{
  "num_attention_heads": 2,
  "num_key_value_heads": 1,
  "vocab_size": 8192,
  "positions": "rope",
  "rope_theta": 1990.0,
  "rope_fraction": 1.0,
  "tie_word_embeddings": true,
  "init_std_qkv": 0.0341,
  "learning_rate": 0.00151,
  "warmup_steps": 411,
  "decay_shape": "linear",
  "final_lr_fraction": 0.0,
  "train_tokens": 122100000
}
Each number is 128 + 24 x the weight over its row's rms, rounded and kept within 0 to 255. Layers, rows and columns count from 0. The size above them is the row's rms in percent of the matrix's.

# layer 7 MLP up, 640x160, rms 0.12, rows 197-278, columns 80-119
size [ 99  98  94 113  95 134 100 100  97 111 100 112 102  86  95  91 110 111 123  98 102 109  92  88 106 109 113 102  97  87 104  99  89  88  96  98  90 108 103 100  92 113 111 103  99 107 103  88  93 111  90  96 108  94  99  90 113  85 108  99 102  95 101  93  80 105  91  96  95  96 106  93  99  99 101 110  98 109 102  91 118  95]
[[140 143 129 187 186 135 102 135 141 148  86 118 104 140 159 150  86 137 134 154 169  99  83 151 127 102 117 120 145 115 117 135 173 154  85 145 115 150 127 127]
 [116 135 150  91 135 103 153 125  96 115 132 151 107 144 140  91 133  94 110 186  85 108 164 187 174  99  91 118 131 140 154 177 160 129  91 118 146 114 123 150]
 [ 87 149 119 127 127 141 103 118 143 127 116 117 176 125 160 193 116  99 160 135 145 119 138  99 136 137 104 158 106 161 126 145 148 181 121 134 130 119  93 113]
 [118 110 114 131 104 127 169 139  99 120  92  70 139 150 127 124 112 123 108 137 134 131 147 106 131 128 104 109 121 108 188 135 101 101  95 122 124 104 128 121]
 [168 161 133 131 126 128 100 153 157 104 127 118 126 134 112 131 117 128 139 137 148 145 123 180 128  81  80  88  98 148 165 125 121 194 144 128 120 147 145 146]
 [140 101 165 124 145 139 124 119  61  93  90 139 183  97 150 112  87 131 112  84 129 129  96 155 138 107 148 107 141 143 169 149 133 112 124 133 186 122  99 114]
 [126 171 118 134 143 165 128 111 106 119 119  93 106 131 111 132  96 147 124 140  89 123 124 116 101 134 146  94 185 140 113 110 155 133 141 135 131 172 154 140]
 [115 147  66 137 135 145 135 120 139 152 104 146 143 137 117 152 126 156 111 127 119 161 178 138 108 126 116 114 101 157 151 121 109  98 118 136 151  77 105 108]
 [137 156 114 146 146 153 165 126 118 152 107 119 137 123 148 143  94 128 107 152 151 111 103 193  81 119 124 140 161 128 147 167 125 154 127 148 137 138 127 180]
 [122 153 151 147 184 184 109 134  99  92  82 102 140 148 149  80 101 130 106 129 118 165 156 119 144 128  57 134  98 102 126 145 109 145 148 162 116 119 125 146]
 [139 123 146  87 122 132 151 159 142  86 102 145 132 160 145 132 117 103 128 147 126  99  96 128 168 136 170 156 132 169 125 158 126 114 127 119 158 111 113 123]
 [129 178 124  97 176 157 156 122  97 125 102 127 131 138 188 103 150 155 117 149 138 132 117 131 157 138 151 159 112  80 133  79 114 139 156 104 154  97 101 137]
 [172 117 160 180 119 125 101 146 105 150  94 147 124 152 135 102  84 142 120 156 142 129 115 138 128  95 126 106  78 134 127 151 128 101 113 129 106 151  88 155]
 [133 123 153 111 104 152 151 137 134 136 125 130 124 106 176 144  77 135  90 117 151 135  94 150 106 155 129 140 104 122 134 140 152 129 134 153 136 114 114 162]
 [102 134 119 142 147 149 138 137  94 136 127 133 140 133 160 149 137  80 145 119 104 118 107 115 149 126 142 111 124 162 157 121 156  96 125 113 137 152 132 118]
 [ 68 142 141 141 160 139 157 115 128 143 108 104 151 164 119 141 107 114 103 143 157 149  98 130 113 119 102 131 176 127 134  94 191 114 144 114 136 119  84 136]
 [158 170 113 128 138 161 127  92 140 133 138 100 148 141 133 115 109 148 167 132 154 139 135 150  87 142 122 173 172  97  92 129 127 109  90 117 167 128 165 137]
 [107 143 111 141 109 123 138 131 142 159  55 173 144 166 154 109 127 118 115 141 158 111  98 130 107  79 125 137 148 148 130 172 121 122 147 117 154  72  67 135]
 [166 109 105 141 143 152 151 127 105 125 126 162 167 154 127 128 142 148 149 134 120  80 115 125  95 121 141 138 123 146 158 103 127 137 130 107 108  85 119 138]
 [158 121 166 149 128 150 151 133  96 125 114 156 146 150 141 108 175 117 149 135 100 149 102 132 136  87 106 143 102 168 150 110 134 110 171 107 131 170 151 131]
 [119 119  91 109 147 134 134 155 125 176 106 111 118 140 129 132  80 175 134 189  92  82 117 110 141 127 101 134 133 167 136 163 108 128  96 116 151 123  82 129]
 [138 131 147 134 144 125 110 128 137 157  87 122 165 139 105 157 147 158 128 139  92 141 142 164 151 145  96 102 143 110 149 150 115 163 142 150  99  95  93 169]
 [156 134 128 117 136 159 146 148 120 143 131 124 126 144 158 137 131 154 152 125 123 127  83 134 108 128 147 121 153  75 137 157 161  91  98 125 134 117  98 165]
 [165 140 170 141 148 116 147 145  99 124 144 102 169 149  75 107 153 162 129 112 162 158 114 125  88 121 116 118 108 140 132  90 155 131 125 112 108 130 114 156]
 [148 176 121 115 129 138 144 112 125 151 111 116 139 164 129 145  83 173 128 114 156 131  69 155 126 148 120 150 107 132 139 147 135 144 154  98 124 111 137 143]
 [104 145 123 106 150 185 121 167 145 153 123 156 166 178 142 151 123 132 163 162 132 143  84 146 134  99  87 147 133 129 165 138 145  98 104  62 129 113 122 149]
 [135 125 149 139 128 129 147 144 133  90 131 167 144 153 159 109 133 116 162 130 111 111 142 148 166 106 132 137 133 132 129  96 178 156 147 105 111 115 117 134]
 [133  97 105 156 114 145 127 154 139 162 125 160 144 168 141 108 143 110 134 130 155 129 116 169  92 108 132  92 120  97 141 137 149 121  84 116 119 109 125 169]
 [118 140 129 119 124 158 137 114 106 146 133 131 118 123 152 124 124 128 165 150 161 106  80 181  83 153  94 109 127 120 153 143 106 123 138  93 180 150 138 188]
 [101 121  90 129 154 130 148 124 102 115 122 154 139 131  91  77 191  91 102  97 109  95 137 151 116  98 116 153 137 148 199 141 114 160 115 124 106 129 101 140]
 [125 134 103 132 153 118 118 106 145 140 135 134 118 206 177 121 124 119 127 113 143 145  97 129 151 168 131  96  81 165 160 156 142 167 107 110 134 150  94 118]
 [182 131 140 128 133 155 146 141 141 123 149 158 144 143 156  87 117 105 100 123 131 143 105  98  96 124  88 122 155 101 144 106 122 102 106  98 184 135 126 169]
 [104 138 138 119 193 156 124 120 111 171  94 140 145 194 137 128 105  97 117 168 175 112 110 118 140  87 118 139 129 153 154 129 136 135 124 115 139 125 125 133]
 [131 149  64 131 125 137 135  92 102 126 128 124 151 141 176 132 139 140 103 140 159 116 106 114 135 107 117 150 171 140 126 169 135  85 108 130 123  70 113  92]
 [133 124 101 146 132 154 111 161 141 120  84 197 133 138 139 111 128 131 125 127 122 109 152 165 135 156 165 164 125 101 120 137 154 154  87 137 147 124  85 145]
 [142 106 166 168 135 116 118 154 109 103  94 103 103 165 125 180 121 121  94 160 174 125 125 126 129 158 127 130 127 137 128 124 177  78 109 165 144 130 134 117]
 [138 153 174 180 131 170  90 130 143 147 123 165 162 112 143 110  93 100 141 144 127  80  95 101 107 125 152 149 128 112 136 163 148 123 127 112 133 131  94 136]
 [157 137 139 153 108 111 117 135 140 110  98 133 127 123 134 116  95 113 130 159 119  98 104 176 124 111 111 157  90 120 160 140 184 141 123  94 141 143 123 157]
 [116 163 104 155 157 175 148 138 112  97 115  88 113 121 111  96 108 151 116 158 160 133 125 151 109 119 115 101 171 133 151  99 149 138  57 113 137 103 133 182]
 [118 173 109 116 129 158 146 109 110 130 101 129 151 141 138 126  91 100 173 125 131 128 156 151 133 116 128 132 115 124 136 115 138 100 120 136 108 110 140 116]
 [172 116 152 160 139 138 132 126 143 131  67 114 159 138  94 130 111 151 131 162 123 162  91 121 120 128 119  90 135 112 104 125 142  97 121 113 160 106 100 111]
 [ 86 144 103 132 147 107 160 137 138 100 140 146 140 179 130 117 121 152 113 138 154  69 137 125 147 114 122 115 132 145 180 110 182 144 138 147 172 117 142 157]
 [119 143 111 132 135 138 157 116 126 173 106 102 161 111 144 120 118 108 142 133 122 100 118 139  89 144 121 166 167 151 131  92 148 146  81 119 125 119 109 148]
 [126 163 146 151 118 132 149 124 122 157 103 141 122 156 100 106  87 154 123 158 160 103 112 105 135 136 105 104  92 158 128 110 125 117 157 127 127 154 125 210]
 [ 94 112 149 122 126 125 135 180 100 104 112 149 109 145  94 107 134 170 128 132 161 164  94 124 161 123 162 148 161 157 157 163 127  72  90 131 149 128 106 134]
 [113 157 111 132 172 154 136 123 128 134 108 131 120 185 123 166 116 148 125 155  89 163 107 135 145 124 109  84 115 190 136 101 120 119 115  96 128  87 111 135]
 [132 116 114 187 108 126 165 122 104 106 111 178 157 139 165 144 104 146 116 131 158 105 134 161 119 128  65 125 149 123 131 116 137 134  82  96  96 129 126 131]
 [103 115 166 112 177 165 137 156 130 111 124 105 182 127 115 114 150 143 131 151 119 125 161 122 114 129  99 137 163 112 100  75 133 148 135  80 136 122  86 151]
 [109 137 117 198 146 141 147 147 137 177  90 167 143 143  73 164 145 122 166 112 179  84 126 157 162 120 107 147 166 142 122 117 116 164 112 135  93 108 105 134]
 [140 153 127 173 146 185 128 134  99 113 121  99 137 125  98 139 138 152 163 161  86 136 134 169 107 130 109  98 120  99 136 141 129 168 117 107 149 132 138 140]
 [133 124 120 128 102 115 143 116 133 144 119 147 152 143 141 134 158 156  99 188 123 150  84 136 127 106 132  99 125 154 129 159 123 182 126 124 103 120  89 107]
 [155 125 115 136 144 134 126 126 127  91 101 191 146 135 174 134 109 136 125 115 139 100 129 131 131 157 120 137  94 120 133 107 137 150 147  99 125  76 100 127]
 [162 142 146 140 163 165 130 106 102 140 102 145 139 127 139 159 114 137 131 166 117 131  94 124 125 144 128 168 152 140 134 128 122 104 124 122 129 152 106 128]
 [140 155 141 124 118 154 119  95  84 139 150 158 130 112 125 120 124 136 144 122 123 111 149 131 142 134 130 105  95 162 153 134 152 131  98 109 122 146 112 125]
 [142 147 113 136 165 140  98 145 132 128 136 143 125 132  99 168  73 123 107 125 101 147 139 136 150  77 103 107  99 133 164 125 151 110 148 152 132 138 121 113]
 [123 175  82 126 114 118 109 117 143 105 157 161 170 156 137 123 137 108 197 156 107 109 160 137 106 114 135 131  98 150 125 143 143 143 124 138 153 132 113 132]
 [160 112 141 117 138  96 111 111 127 148  84 120 157 125 101 139 128 167 114 135 111 144 103 186 161 141  97 104 125 105 147 144 137 151 153 169 130 103  96 132]
 [119 120 120 132 118 136 140 139 120 135 130 103 158 110 108  80 134 126 151 147 139 125  93 148 121 120 167 139 145 140 122 131 154 186 112 159  91  87 125 114]
 [126 106 149 163 126 124 123 116 120 103 136 141 151 187 117 126 133 154 166 139 121 108 120 156 112 164 135  91 149 132 130 169 157 110 121 132 138 124 145 129]
 [162 184 126 134 134 168 138 140 145 136 123 131 119 132 179 127  97 149 109 119 120 110  78 184  97 156 113 122 128 125 141 173 173 139  97 134 150 157 148 133]
 [143 124 164 129 126 138 127 138 107 121  94 130 150 159  80 126 138  87 159 126 115 174  93 163 115  90 109  86 138 121 135  82 137 147 185 129 124 122 107 140]
 [109 106 104 135 116 119 152 137 112 163 102 143 145 140 148 111 151 136  98 156 122 114 107 145 174 115 132 120  84 156 142 151 129 142 154 154 144 102 104 131]
 [113 110 169 115 170 119 132 140 110 128 163 147 155 188 152 158 133 132 145 158 121 142  89 163 124  78 140 128 146 114 146 133 176 111 114 128 104 139 110 126]
 [105 161 114 129 134 133 142 131  97  86 166 146 160 145 127 147 155 135 140 139 138 113 131 164 128 110 117 103 116 121 124 175 131 134 142 168 156 109 129 165]
 [149  97 127 128 118 158 126  98 117 124 122 148 169 129 143 148 128 142 114  99 119 143 122  98  97 137 172 109 142 117 109 125 147 144 102 101 155 129 149 118]
 [ 91 106 128 152 158 135 139 161  91 116 115 165 197 131 144 136 128 110 116 134 140 150 102 121 144  82 146 159 121  89 163  99 128 134 131 151 119 105  84 132]
 [103 125 135 127 150 130 150 130 122  76 135 160 173 136 158 140 136 119 103 109 198 120 118 141 102  69 121 125 120  82 136 141 142 144 154 128 133 122 155 150]
 [ 99 197 150 126 130 143 137 122  82 109  78 127 100 160 126 172 117 162 120 116 127 146 148 136 135 117  80 133 139 127 146  90 131 126 156 157 111 113 127 143]
 [113 141 126 149 136 134  95 127 117 121 120 143 146 150 119 115 131 147 116 130 142 134 134 154 122  93 119 143 116 144 133 135 144 142  66 142 160 126 127 134]
 [135 134 121 115 134 123 128 127 135  99 143 159 173 119 149 148 130 140 142 107 171 118  89 140 117 115 120 140 159 114 124 162 112  94 155 119 152 116 143 129]
 [138 111 134 130 151 173 119 139  99 106 107 117 137 115 119  90  71 153 148 160 122 133 112 158 133 104  66 136 113 139 151 113  82 139 110 125 169 164 141 146]
 [133 126 115 172 123 153 120 112 131 133 148  88 118 134  77 110 148  95 170 173 108 103 108 166 136 161 140  79 107 140 116 127 167 174 141 123 128 115 136 127]
 [115 121 113 125 145 137 139 142 129  61 102 123 135 112 111 118 103 134 126 155 127 144 115 146 137  72 115 124  99  99 160  85 128 173 139  90 106 135 107 129]
 [140 165 153  98 143 168 152 124 108 123 118 101 113 136  97 134 119 123 114 143 148  96 155 137 154 107 140 122 105  84 170 130 118 123 157 144 151  97 153 141]
 [123 153 147 133 154 163 127 122 124  72 122 107 166 134  90 123 118 114 149 144 120 129 142 121  66  91 130  93 153 167 129 127 164 140 105  86 111 171 141 154]
 [144 129 112 183 126 168 164 158 120 132 121  99 146 155 149 154  93 126 145 164 116 101 105 146 117 125 150 113 162 142 155 118  95 113 111 151 107 138 114 121]
 [139 141 105 169 128 144 144  77 114 138 102 125 119 109 115 109 117 129 154 153 113 116  91 141  91 169 128 142 147 168 134 137 111 152  93 153 148 102 107 115]
 [137 119 153 130 116 117 108 157 113 112  96 131 177 183 152 148 103 129 147 113 154 117 124 174 106 105 119 133 132 113 126 128 137 118 122  99 139 139 121 133]
 [117 130 116 157 142 149 157  92 139 108 119 119 128 150 157 145 113 187 106 109 190 114 136 118  87 128 134 125 174 111 143 114 134 152  78 134 100 119 122 176]
 [157 106  80 133 124 121 171 146 117 141 101 156 164 160 147 150 118  91 129 122 137 130  79 121 101  93 105 109 157 106 150 182 149 138 112 101 132 124 122 122]
 [169 129 155 125 120 164 126 134 147 140 129 168 138 116 103 153 124 177 138 144 123 117  53 104 166 146 118 106 184 172 126 133  97 120 106 106 107 126 143 154]
 [129 143 115 102 142 140 143 126 122 138 107 144 123 105 144 160 123  99 110 117 132 121 126 146 119  91 160 130 148 157 158 170 140 112 143 101 112 108  84 127]]
# layer 7 MLP down (transposed), 640x160, rms 0.113, rows 197-277, columns 80-119
size [ 95 106  93 109  93 155 107 102 100 106 103 120 103  91  91  88 121 101 120  99 103 107  91  86 102 104 115  90  98  89 107  93  94  90  97  97  86  90 106  99  90 121 115 107 100 112 104  89  84 108  89 101 106  96 103  95 118  82 104  98 102  92 101  95  88 106  87  94  98 100 102  90 100  95 103 114  95 125 110  93 120]
[[127  96  86 104  96 106 113 113 144  64 115 174 162 148 140 163 117 163 116 146 139 139 121 158  98 141  95 123 132 121 166 127 157  89 156 132 133 115  92 103]
 [143 111 132 149 145 134 132 132 132 128 119 149 123 112 138 114 108 121  98 125 131 154 112 152 165 142 116 136 109 141 119  97  93 115 191 166 122 167 119 134]
 [119 101  81 139 152 160 156 141  97 133 103 124 151 124 108 121 161 144 104 126  70 153  63 124 130 101 136 113 112 113 156 106 118  74 134 135 102 148 110 106]
 [ 82 131 158 152 141 120 133 161  86 103 126  98 128  86 100 169  89 111 178 131  96  90 153 130 134 138 136 138 131 142 115 116 157 123  61 141 145 147 160 109]
 [158 143 127 103 100 125 151 121 108  89 126 106 179 124 145 140 122 117 112 105  78 125 125  98 108 107 143 136 116  83 140 146 136 120 166 115 115 139 146 161]
 [128 158 129 104 110 129 138  96 148 174 156 139 141  88 144 142 136  77  85 144 127 121 127  81 123 143 140 180 143 125 147 182 130 139 114 121 138 119 141 176]
 [138 109 141 123 122 115 120 150 114 123 156  93 121 110 170 114 169 100 155 160 123 175 169 119 172 116 125 149 135 111 147 130 135 111  69 135  86 155 106 166]
 [135 149 150 163 106 104 162 122 183 119 115 127 110 112  93 115 109 151 143 110  94 128 108 153  79 105 126 134 123 131 141  97 101 118  89 154  99 114 108 152]
 [124 107 115 143 120 147 123 146 177 121 160 104 165 112 126 103 110 135 141 112 111 143 133  97 129 155 107 137 114 145 119 126 139 132 101 111 154 102 111 107]
 [111 113  96 133 114  89  42 119 111 119 169 142 151 131  92 129 117 168 125 137 128 138 118 125 102 184 140 106 156 104 118  85 153 116 124 104 125 141 172 160]
 [152  84 130 122 132  86 110 153 151 166 126 119 121 132 125 103 141 134 179 117 125 115 137 121 113 140 114 126 111 160 134 108 102 149 142 160 161  89 132 117]
 [143 117 111 114 142 161 120 119 153 105  99 153 149  85  92 116 137 124 114 120 107 135 166 121  98 139 100 160 125 167 136 128 125 113 135 127 124  66 146  88]
 [115 141 108 134 115 122 126 135 129 138 175 134 107 170 118 101 120  92 128 156 108 139 151 146 152 133 140  96 122 161 109  98 126 146 114 174 128 136 129 118]
 [137 149 119 110 100 103 114 130  98  88  78 111 104 104 120 110 146  87 134 112 157 137 114 114 116 107 138  94 128 149 109 135 114 128 102 161 165 136 123  88]
 [126 133  88  98 121  96 153 153 167 129 151 156 154 129 131 114 168 156 105 142 176 126 112 140 114  99 128 159 123 136  91 134  97 106 114 140 144 137 160 114]
 [177 135 146 134 120 117 116 139 114 148 117 161 128 112 118 131 135 127 146 143  88 134 157 126 107 185 124 117  81 113 158 143  92  96  83 155 170 120 185 137]
 [125  73 160 122 111 109 130 168 137 132  89 142 105 161 134 102 130 119 106 137 130  95 113  75 193  83 144 136 115 164 174 133 140 158 155 137 141 145  82 149]
 [160  95 119 132 109 121 108 151 124 105 132 134 138 174 138 141  83 106 114  98 114 128 121  98 103  91 125 136 133 103 141 115 116 142 131 124 146 128 109 137]
 [141 131 114 146 139 160 135 159 114 141 153 188 138 131 120 118 101 126 165 112 114 122  87  99  88 134  72  81 133 131 112  98  91 142 101 109 155 151 111 163]
 [124 160 192 141 104 126 141 140 142 126 116 133 101 113  95 134 112 127 135 128 137 117 132 121  78 126 116 139 118 102  91 139 142 120 128 106 107 130  86 113]
 [137 114 144 144 146 126  95 141  92 124 128 125 104 110 137 123 146 104 117 127 114 134 142  86 110 117 107 153 141 148 136 127 166 156 147 129  80  98 102 138]
 [136 133 149 156 112 110 141 128  71  74 135 140 119 102 144 106 104 101 164 131 119 150 135 123 130  68 127 155 126 130 118  97 136  73  97  83 163 135 132  86]
 [142  72 120 148  85  61 174 153 148 135 147 148  72 123 120 151 100 142 139  93 129 131  91 119  88 119 101 140 115  92  85  80 158 101  88 125 117 133 127 120]
 [149 117 133 120  64 129 171 102 166 128 114 139  97 119 148 121 100 134  69 113 135 164 114  97 133 101 122 108 139 135 107  79 121 110 159 161 109 163 117 113]
 [144  94 115 130 166 124 128 165 122  96  98 122 124 182  98 122 122 159 129 101 143 136 138 121 150 144 147 134 128 109 100 127 170 147 139 134 120 150 110 133]
 [124 134 137 127 162 160 104 137 132 122 133 160 164 154 142 153 144 148 142 140 137 143 139  97 108 141 104 125 114 127 110 129 139 130 100  91 106  95 116 103]
 [182 124 126 114 151 129  99 108 135 174  67  97 110 145 108 122 108 113 142  82  98 152 146  73  96 103 153 135  89 121 149 130 115 146 134 140 112 135 102 111]
 [128 119 151 146  90 110 135 118 148 136  93 128  98  99 116  85 129 110  83 161 106  99 139  99  94 163 187 117 109 140 137 109 107 120 123  89 139 138 135 160]
 [118 107 170 139 156 125 120 132 120 161 102 128 164 133 127 116  78 108 101 111 114 117 139 100 103 114  95 131 133 103  94 124 117 119 134 119 100 127 120 120]
 [143  95 131 116 115 126 141 148 135  93 188 134  96 159 104 143 118  98 106 174 153 144 135 136 142 125 127 108 149 151  89 154 127 105 135 100 151 137 126 139]
 [127 110 188 147 165 146 145 135  91 129 136 108 167 129 144  93 127 124 105 145 139 137 131 134 128 104  86 109 148 124  74 118 114 149 141 128 150 130 106 139]
 [133 160 120 144 101 123 126 164 116 133 128 136  89 106 127 162 108 129 131 113 152 123 131 100 113 132 115 143  91 133 159 121  86 116 140 138 113 155  99 135]
 [139 100 135 143 128 142 119 157 129 124 116 161 136  87 136 132 130 127 155  86 173 117 136 113 135 178 145 138 121 129 130 135 121  95 126 154 118 110 144 114]
 [141 141  88 148 143 122 136  87 108 100 110 104 134 162 127 162 103 125 142 145 128 167 145 156 153  83 133  82 151 144 107 142 148 106 161 137 110 132 111 119]
 [121 115 105  86 111 128 122 171 104 100 142 146 144 110 112 125 121 136 159 114 125 161 169 127 171 138 111  98 144 113  83 102 143 150 135 111 115 110 114 128]
 [112 150 138 152 134 116 139 142 173 137 154 127  67 134  87 133 127 155 148 121 145  68  79 181 155 131 144 130 172 123 137 128 138 118 128 149 117 123 114 106]
 [ 90 119 117 166 101  77 109 131 111 102 113 134  88 143 149 172 120 122 126  95 132 133 177 154 154 136 129 131  88 149  80 119 109 101 106 133  84 109 142 164]
 [135 136 131 123 144 109  93 114 139 121 133 104 118 129 127 114 152  96 138 124 123 137  99 132 114 142 138 130 111 136 137 126 134 134 140 118 119 151 139 151]
 [154 107 124  70 137 114 122  99 128 117 100 110 147 137  88 122 128 107  96 123 140 122 140 129 169 136 130 147 103 129 133 127 163  85 156 136 149 110 101 130]
 [113 142 115 124 143 119 177  96 145 184 140 102 135 114 141 118 123 108 136 112 154 138 105 129 156 140 161 130 134 157 126 116 128 142 160 132 104 122 142 155]
 [136 183  98 126 105 140 152 131 111 126 158  95  90 116 133 157 164 138  83 133  93 157 109 106 129 116 149 124 152 149 151 139 113  89 165 169  81 119 149 122]
 [ 75 123 155  89 132 160 153 113 152 149 142 113 140 141 123 144 171 195 128 125 174 141 136 119 148 138 144 140 104 120 138 140 129 106 125 165 123 145 150 139]
 [156 151 155 149 101 110 123 163 125 106 155 101  97 167 105 130  87 100 147 122 122 156 135 121 116 110 145 120 118 175 141 131 109 142 112 164 132 104 102 176]
 [112 155 101 130 132 128 104 134  74 113 110 146 142 124 180 125 151 120 131 129 147 105 137 169 130 140 150 111 174 175 161 171 114 133 102 154  91 118 150 119]
 [154 163  90 123 125 103 140 131 166 121 159 100  93 103 159 117  94 150 145  97 124 135 142 160 111 126 133 113 137 143 127 106 134 109 102 142 144  79 104 143]
 [134 107 141 130 129 114 110 163 146 161 134 128 177 154 139 157 141  94 154 122 149 120 107 116 135 149  99 131 116 135  77 143 129 101 138 112 100 132 150  59]
 [168 149 114 133  58 126 118 156 107 135 134  99 128 177 161 131  92  79 128 151 115 163 136 123 112 138 110 105 125 114 127 101 127 137 131 118 147 147 122 157]
 [ 73 157  97 139  87 162 113  95 153 100 154 128 107 121 141 139 100 160 129 118 134 118 134  99 105 122  75 142  91 118 113 135 111 150 133 133 149 153 133 109]
 [156 119 112  88 132 123 147 115 142 131 150 170 104 107 137 107 139 154 105 127 144 103 105 134 134 113 139 154 112 103 111 127 133 135 141 176  93  85 139 124]
 [146  98 105 114 146  83 124  92 133 106  95 106 140 163 176 178 133 107  96 123 109 146 138 130 159  83 123 169 147 110 150 125 145 105 160 152 125 134  66 120]
 [127 167 143 118 143 144 129 117 152 101 151 108 133 146 168 103 122 173 151  93 169 117 150 134 109 117 123 139 131  83 119 155 114 152 139 164  93 119 117  92]
 [149 121 122 147 113 108 112 122 126 136 116 143 120 119 139 132  98 140 165 133 113 141 117 143 161 139  88 126 106 148 174 106 120 115 131 192 131 148 111 133]
 [165 162 143 104 140  91 114 131 159 180 104 201 148 162 104 160 130 182 143 127  97 146 147 112 104 110 151 153 145  98  92 120 143 153 146 130 115 149 117 113]
 [147 118 142 118 145 147 120 132 161 127 141  72 121 117 129 121 119 103 130 148 101 156 118 122 150  71 134 114 119 144 155 135 107 111 130 159 126 153 101 105]
 [153 132 162 157 141 169 122  75  89 132 187  91 141 123 100 128 138 129 115 101 107 113 122 125 136 151 117 123 141 123 126 113 155  83 177 104 106 124  92  92]
 [122  76 135 129 105 102 130 139 126 105 190 124 126 119 110 156 175 101  86 110 141 138  73 155 104 124 126 184 155 156  93 139 135 152 135 153 140 101  87  99]
 [128 118 124 113  94 159 140  96  99 130 168 121  82 156 148 122 106 127 132 128 124 145 120  92 120 111 151 135 135 123 105 145 157  96  92  87 153 113 139 132]
 [ 97 147 119 109 128 122 132  74 142 110 123  96 145 138 152 126 128 123  88 114 143 125  78  96  76 141  91 122 145 109  97 154 130 102 156 123 125 141 135 128]
 [ 88 156 141 153 136 115 137 158 124 158 125 148 164 114 132 128 112 107 150 144 100  91 152 145 109 134  98 111 138 143 150 119 114 110  83 138  95 152 127 142]
 [125 128 124 104 154 130 109 170 136  90 142 137 131  99  93 144 100 168 160 134 176 108 161 130 157  94 162 152 142 118 147 163 126 120 145  98 146 148 125 121]
 [155  94 121 108 140 140 121 137 201 176 108 127 121  90 126 146 112 125 115 117  74  80 144 125 131 158 127 138  94 128 135 128  89 115  98 137 137  88 112 161]
 [ 78 114  94  89 138 117 125 120 107 144 114 150 113 108 105 106 134 117 118 108  83 163 117 123 105 124 113 136  86 110 109 158 130  91 138 146 129  72 154 136]
 [128 147 170 133 147 150 101 166 129 152  97 143 150 109 144 157 116 152 131 143 122 140 110 118 146 154 119 134 145 127 125 136 131 101 117 117 129 104 122 101]
 [109 126 145 122 114 158 139 108 103 146 149 131 142 144 176 152 159 135 132 139 117 130 132 111 147 103  86 155 100 165 129  91 102 110  99 156  78 133 117 136]
 [144 121 146  92 135  80 129 172 130 137 148 158  85 109  99 147  93 159 205 134 132 140 179 143 137 114 135 125 109 155 126 164 127 139 168 153 102 117  94 110]
 [ 96 153 147 121 136 127 138 111 132 144 105 156  75  93 151 120 147 145 201 132 121  95 191 142 123 119 158 110 115 161 169 151 131 123 180 119 116 129 145 139]
 [130 148 103 140 160 127 165 127 181 133 103  98 110 121 112 106 131 110 118 134  96 112 133 120 132 173 117 120 155 111 127  95 104 139 145 142 143 100 144 109]
 [ 99 144 162 148 107  81 113 137 109 121 119 126 139 170 137 123 140 110 126 132 142 104 124  75 120 149 139 143 151 103 109 104 139 120 115 153  98 109 150 105]
 [147 127 131 108 153 156 155  86 136 118 157 106 153 134 141 120 120 118 150 128  92  98 129 126 111 144 141 117 102 105 120 138 101 122 174 118 130  99 172 129]
 [ 92 114 153 122 105 104 125 112 117 150 119 136 107 130 110 101 119 148 121  91 127 124 128 119 121 150 159 130 111 114 130 108 124  64 106 115 117  91 124  97]
 [146 100 138 123 126 117 129 114 178 154 152 132 118 183 193 136 143 145  98 179  99 124 126 114 139 147 133 129 107 139 110 169 168 101 151 125 118 111 123 134]
 [168 135 101 105 127 133 134 137  96 129 145 168 162 116 158 163 110 108  67  87 130 122 129 154 133  77 133 156 145 120 156 158 107 141 116 112 142 152 110 132]
 [ 98 168 164 162  93 131 155 154 135 100 162 139  67 136 113 152 118 173 146 135 133 130 129  95 130 112 135 114 167 118 136  95 153 145 141 122 101 122 120 114]
 [120 126 176 133 154 128 121 149 149 115 128 173 156 127 134 120 124 158 122 102 101 101 125 135 112 101 140 130 188 101 128 149 123 123 166 104 130 133 173 106]
 [133 135 140  68 157 145 125 145 103 164 137  87 147 141 134 138  91 161 111 129 126 148 139 103 165 136 124 143 105 113 127 111 155 124 125 164 142 142  75 112]
 [158 139 191 136 104  94 120 137 122 113 173 124 112 115 172 146 146 130 159 145 131 128 120 114 161 116 166 136 157 125 182  86 143 112 196 132 102 168 120  96]
 [ 99 151 111 145 114 108 110 175 153  83 137 178 103 149 184 128 113 113 120 147 155  97 108 150 143 155 113 170 134 112 135 135 142 150 184 169 100 120 138 168]
 [131 128  97 117 129 160 146 127 118 127 104 149 144 166 111 153  97 112 118 108 135 141 126 149 118  98 148 153 138 108  97 147 130  99 130 118 122 131  93 109]
 [115 104 127 137  88 156 148 139 134 140 157 136 150 116 133 115 117 101 126 153 104 142 138 116 157 140 129 110 149  98 122 115  96 116 132 126 137 129 109 106]
 [103 119 146 113 130  95 106 130  86 150 134  87 112 126 111 149 121 194 165 155 126 151 165 122 113 110 134 125 148 131 141  97 102 116 136 161  94 125 107 147]
 [120 160 125 127 148 137 121 116 157 173 157 185 157 101 161 142 123 127  99 155 133 156 117 115 102 171 107 105 134 135 138 136 110 151 127 138 106 121 159 117]]